{"d_mlp": 256, "vocab_size": 683, "positions": "learned+rope", "rope_base": 52700.0, "init_std_qkv": 0.0625, "decay_shape": "linear", "doc_mask": false}
Each number is 50 + 15 x the weight over the matrix's rms, rounded and kept within 0 to 99. Layers, rows and columns count from 0.

# layer 5 attention query, 64x64, rms 0.128, rows 0-25, columns 0-63
31 52 59 56 45 32 42 39 40 42 45 46 79 55 58 49 63 42 38 46 46 62 43 39 59 50 41 59 63 44 51 52 56 61 55 74 35 36 51 68 26 59 75 47 47 65 56 52 32 46 56 50 50 38 38 65 32 55 67 53 72 37 61 58
24 51 71 38 47 66 61 50 40 64 20 53 37 44 53 61 29 29 33 50 57 57 47 61 56 35 62 52 31 47 45 53 58 33 39 23 66 54 51 58 66 40 62 52 55 62 43 50 29 63 50 57 57 46 53 49 71 73 58 66 47 52 58 52
53 50 56 46 78 67 39 71 37 50 63 68 66 50 42 62 45 74 56 37 46 27 32 36 56 66 45 38 53 52 51 33 47 57 50 37 74 28 64 20 55 57 32 37 34 04 44 56 57 43 49 47 25 47 66 40 61 39 24 73 64 43 69 55
63 54 45 59 64 42 59 48 52 49 53 50 59 41 44 60 49 69 63 42 55 36 46 49 46 69 52 30 41 45 65 45 47 59 54 50 53 40 49 41 51 52 54 41 48 37 49 48 56 41 44 45 34 59 54 46 44 41 31 37 58 45 57 51
66 64 41 47 46 42 20 37 66 59 51 65 53 52 42 48 71 76 48 28 57 51 50 45 33 72 52 39 30 45 51 53 52 49 67 49 33 38 45 54 35 60 64 57 53 37 62 51 41 52 33 39 48 37 64 40 24 47 42 31 66 47 76 39
39 45 61 58 29 49 44 44 37 51 29 31 55 35 62 35 49 26 41 59 67 68 69 50 48 35 56 72 61 45 39 70 61 41 46 62 32 64 38 58 48 58 69 63 70 69 52 42 54 52 63 34 71 62 58 65 42 57 69 37 20 51 32 56
31 39 53 56 51 56 72 43 57 39 66 34 41 62 43 50 33 40 47 43 29 28 44 53 63 18 38 42 62 56 64 63 41 59 52 52 75 54 65 42 47 45 60 35 51 56 35 50 44 40 52 65 54 48 29 58 61 43 54 69 63 54 43 39
76 67 63 59 71 57 46 61 79 49 58 64 63 59 40 49 59 58 50 61 42 31 24 37 36 58 33 47 35 33 35 44 42 54 59 27 77 47 63 40 48 58 64 51 40 18 59 57 66 35 34 58 48 46 54 55 31 39 33 49 63 59 91 45
68 47 49 53 16 50 58 54 63 48 42 35 50 49 40 35 47 19 43 46 56 46 64 59 59 29 45 62 63 48 39 66 59 49 45 48 38 54 49 71 50 57 69 61 61 66 63 44 69 41 67 41 49 44 66 62 44 62 77 56 48 52 33 36
31 47 80 46 57 55 79 73 59 24 49 42 46 71 32 64 30 69 27 74 47 30 63 90 31 23 31 33 77 28 52 67 46 45 49 58 42 95 46 23 59 65 44 56 44 46 46 50 45 31 58 73 42 45 36 37 53 34 55 53 34 79 46 81
67 37 56 44 22 39 70 50 42 38 68 24 71 60 59 43 44 38 47 50 43 23 51 73 56 19 31 60 88 53 52 83 53 43 52 60 49 71 39 44 41 46 80 56 47 79 45 33 58 26 72 56 53 41 31 57 48 50 70 63 64 52 56 52
49 42 63 38 72 56 64 71 58 55 90 61 44 67 50 51 51 43 51 50 28 13 47 44 59 53 27 38 47 52 60 48 36 63 45 24 90 40 48 28 62 52 43 46 51 45 48 47 49 23 55 54 48 36 38 52 60 40 34 70 73 35 69 57
51 37 35 59 74 61 75 65 57 54 99 65 63 62 42 67 43 15 46 34 18 16 68 40 22 25 12 24 51 51 70 46 66 52 36 35 87 50 61 40 46 64 41 26 45 49 62 29 35 30 64 82 57 25 27 55 47 54 53 58 75 42 86 38
40 62 51 59 51 44 21 54 53 66 44 59 26 46 49 53 67 79 44 61 59 76 35 53 61 84 81 41 29 52 39 53 33 60 57 34 55 21 31 54 42 46 28 58 50 29 34 73 46 73 44 35 59 54 50 40 36 51 30 44 59 48 32 33
69 53 31 47 56 53 87 55 33 40 70 59 53 63 45 59 42 20 55 26 25 30 63 61 49 30 19 58 77 58 67 37 60 50 35 59 52 73 65 37 57 66 45 45 48 84 59 11 50 19 63 48 41 27 35 34 54 51 80 59 56 58 61 51
33 42 55 26 51 46 47 50 43 38 34 62 66 32 49 43 56 81 32 49 48 65 48 56 55 75 84 56 43 66 32 32 50 43 51 43 49 65 56 43 42 37 48 57 62 53 36 56 23 58 39 45 59 62 54 34 59 52 36 67 65 49 59 34
54 47 05 44 41 48 50 47 48 49 50 55 61 45 48 61 49 44 71 48 62 54 32 24 50 34 49 51 51 48 51 58 69 51 40 43 38 31 45 84 72 52 58 30 47 69 56 39 48 58 27 41 51 51 25 44 59 75 44 59 40 57 43 53
60 50 24 71 50 57 58 40 49 56 66 52 49 60 51 45 46 17 53 47 68 45 51 33 60 21 25 45 42 58 47 62 68 37 41 44 41 50 54 82 55 63 59 50 26 52 61 41 74 41 56 39 47 38 49 68 31 71 78 59 45 63 46 46
61 51 52 50 52 42 71 40 40 33 34 41 50 43 55 35 30 42 71 49 50 35 55 70 45 33 40 69 53 57 50 48 58 43 56 64 37 85 37 31 48 47 60 77 48 74 50 41 51 44 54 51 49 63 49 56 52 54 78 54 19 54 46 76
56 48 64 55 38 53 48 66 83 27 55 30 64 66 45 40 33 68 31 39 47 28 42 76 75 44 43 42 70 50 44 66 19 67 50 47 74 66 59 46 43 46 32 48 80 65 36 31 57 46 91 28 53 61 54 31 51 30 43 57 55 34 46 39
25 53 74 35 67 59 51 48 32 59 30 67 54 23 41 66 59 65 44 62 34 64 53 35 31 67 64 54 27 37 65 25 52 34 58 51 59 45 52 17 57 39 26 43 59 44 62 81 31 68 43 71 57 55 52 46 61 43 33 38 44 43 61 54
46 48 60 50 50 36 69 53 33 43 28 44 66 37 73 54 60 26 61 42 46 48 43 60 82 38 29 82 69 62 57 48 59 54 53 69 42 50 46 42 42 52 48 47 35 57 54 51 48 40 87 30 48 58 42 41 58 67 50 57 43 25 59 56
65 51 28 56 54 46 46 50 61 43 50 51 48 46 59 35 49 19 67 43 64 28 51 54 68 26 25 62 77 70 39 59 55 55 39 56 73 48 48 54 53 65 63 64 60 50 37 19 81 52 62 38 59 60 59 49 40 65 63 61 21 45 26 63
55 33 21 55 35 32 73 53 54 49 50 45 33 52 49 36 47 56 52 62 46 53 57 57 20 32 53 26 47 56 69 86 50 55 59 40 28 77 35 79 48 39 54 24 43 75 41 48 14 56 41 75 45 43 22 50 79 79 51 54 60 63 55 40
54 35 56 57 28 49 69 53 30 38 46 48 62 60 72 32 55 37 43 56 53 25 56 38 51 36 47 50 65 26 57 61 56 31 43 56 45 70 52 68 64 60 79 35 31 54 37 53 70 60 42 45 36 51 48 59 46 49 82 46 50 50 54 43
48 50 53 54 57 50 64 57 36 58 53 49 35 49 68 34 26 49 41 51 55 24 68 46 62 42 54 55 38 41 49 57 33 56 49 29 75 47 39 46 71 68 43 28 54 61 39 54 41 65 64 37 60 60 30 59 78 59 42 50 58 60 18 41
# layer 5 attention key, 64x64, rms 0.132, rows 0-24, columns 0-63
60 47 39 60 60 50 52 43 45 57 53 51 13 46 45 54 34 43 51 76 46 22 38 67 57 42 54 56 42 43 63 49 55 46 25 49 47 72 26 50 52 48 74 45 57 59 57 42 40 45 33 32 43 50 59 49 63 60 47 50 59 80 60 55
39 47 58 44 51 67 53 36 24 46 54 54 21 54 58 65 45 57 46 66 47 57 42 76 46 53 36 58 55 39 36 65 54 34 29 62 39 57 48 50 43 43 54 67 46 74 39 48 49 63 59 63 41 27 46 44 53 65 51 22 35 75 42 71
44 47 32 57 40 48 43 56 75 49 74 59 42 72 30 44 45 37 50 27 66 41 46 53 38 36 59 68 48 61 69 52 74 59 42 31 32 41 45 51 21 40 36 16 78 49 54 58 55 47 17 55 63 65 29 68 37 35 53 44 73 45 54 60
50 61 47 47 57 47 53 71 53 42 56 52 35 47 30 45 56 36 50 51 53 52 54 45 60 41 46 50 51 57 58 52 64 64 52 48 31 50 15 63 54 53 50 38 37 50 62 39 57 34 50 63 50 60 64 45 62 59 35 73 60 50 63 57
68 52 52 55 66 45 65 60 59 65 44 54 23 52 49 54 35 35 44 73 51 37 56 60 45 54 43 42 47 45 68 56 59 46 35 49 59 82 41 45 67 45 43 50 33 40 54 54 39 35 45 72 46 44 44 46 55 62 47 56 60 62 51 59
72 55 59 58 42 41 36 20 56 48 40 20 76 34 74 54 38 77 33 56 41 64 45 63 57 50 57 44 53 36 70 41 30 43 50 51 39 65 83 37 42 54 65 72 49 56 56 67 43 67 66 43 36 43 35 42 45 51 46 42 37 68 17 52
20 56 53 49 63 64 49 68 58 67 61 63 28 66 29 61 63 23 55 18 64 22 49 66 48 61 68 47 70 59 38 47 63 53 60 70 78 43 52 63 30 65 25 41 59 26 73 36 62 38 36 33 58 46 56 46 34 39 46 48 63 21 53 51
56 54 38 51 65 59 62 55 48 54 53 46 36 54 36 46 49 26 62 58 52 41 68 35 54 51 46 54 50 53 68 49 57 48 47 60 52 41 36 61 47 48 37 34 35 43 56 37 49 35 58 67 47 62 53 59 48 54 39 62 71 39 64 66
55 72 57 54 60 48 34 62 55 70 49 50 25 44 43 48 43 55 42 50 61 53 29 59 38 56 79 38 37 66 46 48 29 68 45 68 38 71 59 37 20 50 50 43 47 54 50 44 50 53 43 57 58 74 59 39 56 52 57 27 50 37 40 51
51 59 54 80 71 65 62 54 49 52 29 26 55 32 20 60 26 26 71 38 38 58 61 34 45 61 51 45 49 29 69 41 46 38 83 57 91 39 53 35 67 61 34 34 30 36 30 45 59 34 69 37 44 59 93 36 52 66 48 69 66 59 42 54
42 61 29 59 80 78 66 47 37 41 39 51 12 54 00 71 38 03 92 34 57 22 44 60 46 38 49 63 68 48 43 69 52 53 69 99 81 41 59 59 35 74 41 32 51 27 53 38 74 30 65 45 46 59 85 53 40 44 42 45 68 23 68 68
28 62 48 60 75 58 52 40 42 37 52 56 54 40 43 72 51 48 50 29 53 44 59 45 45 60 49 59 76 46 53 33 64 64 66 59 65 36 58 48 34 59 36 40 34 31 38 37 67 25 68 43 33 48 57 60 29 39 48 51 51 48 54 49
36 62 51 67 80 55 55 44 52 36 63 59 55 29 45 86 41 46 51 38 49 49 64 45 41 64 50 60 61 48 46 25 67 58 62 57 63 45 61 49 45 63 42 40 35 39 39 36 63 17 62 38 25 46 69 58 39 36 47 41 49 53 48 49
56 33 39 41 17 21 24 34 64 49 54 49 45 53 83 05 52 98 35 78 73 57 36 66 47 39 73 27 45 77 51 76 25 46 28 40 15 60 43 48 63 17 79 73 73 61 48 64 41 89 21 51 59 51 16 43 59 50 48 54 30 59 35 48
32 63 57 73 69 55 48 48 50 48 49 47 53 39 43 66 49 52 48 45 50 50 61 48 44 72 54 57 71 41 48 30 59 58 66 54 60 36 72 60 33 58 41 40 45 30 34 47 68 29 66 29 42 48 62 55 34 43 42 43 55 54 39 45
34 32 64 54 20 24 28 49 45 47 40 42 61 58 73 10 80 74 39 73 61 54 30 58 54 62 49 43 41 49 33 73 38 28 48 44 01 50 44 58 46 31 80 87 75 58 41 80 29 97 55 53 61 45 27 47 42 64 39 58 24 63 35 46
44 57 77 44 40 53 31 58 49 37 53 56 52 68 50 68 49 63 59 30 36 33 29 69 59 56 42 47 67 43 25 42 66 48 68 66 44 41 59 44 40 70 40 67 81 60 39 44 73 37 51 48 59 34 46 54 46 39 53 36 56 37 41 42
40 66 48 47 71 56 38 51 56 60 57 55 34 20 43 79 35 55 52 42 55 60 47 55 42 60 58 64 83 60 50 38 59 63 65 64 50 49 68 45 35 57 45 50 42 36 40 31 64 30 56 32 50 50 74 46 44 37 52 26 51 44 46 45
44 51 56 56 50 66 63 49 45 70 45 22 62 23 37 41 49 60 35 62 36 52 68 38 47 55 47 49 76 56 50 59 44 46 68 56 49 17 53 66 39 61 46 40 33 30 35 58 57 51 68 39 55 60 70 39 45 61 23 34 62 57 58 37
30 56 44 66 61 74 44 39 35 51 24 55 29 73 38 34 54 18 64 55 47 30 43 73 43 36 46 54 33 76 59 36 59 51 39 61 62 34 55 48 64 48 35 25 51 41 49 60 45 62 66 68 60 45 23 53 45 48 49 78 47 61 61 67
69 24 69 43 28 27 67 56 64 52 68 29 70 47 59 37 62 64 50 55 47 58 51 31 61 53 43 45 28 28 42 52 35 47 47 09 51 60 20 50 64 37 53 78 53 73 67 57 41 57 30 70 34 57 61 62 65 57 54 52 43 55 43 38
37 62 54 54 60 79 26 38 52 89 50 50 27 51 58 49 65 41 34 35 40 60 48 42 53 61 50 42 45 45 33 37 41 58 40 44 55 32 54 73 57 53 56 30 51 42 43 49 61 62 65 53 19 56 43 49 48 74 69 32 49 62 53 35
42 69 43 41 64 76 41 48 64 67 43 52 56 40 37 67 38 41 54 36 48 45 41 53 49 63 58 52 72 67 39 33 55 61 46 82 50 28 76 36 37 55 42 21 33 29 24 48 66 52 75 51 56 67 43 43 42 43 49 44 65 37 77 64
44 53 68 57 30 59 38 37 40 20 26 70 75 44 41 65 39 55 55 35 53 35 68 63 52 49 51 44 59 51 55 65 49 30 75 68 58 44 67 57 51 98 69 67 73 39 61 42 66 27 66 23 47 15 65 45 55 50 24 44 51 49 42 30
57 50 36 53 58 64 55 42 51 48 36 33 34 41 27 64 47 42 58 64 50 44 57 40 61 53 48 57 48 52 51 53 59 52 29 79 51 48 63 51 68 64 32 73 54 49 55 52 63 60 85 18 50 39 55 46 24 53 46 38 60 57 43 47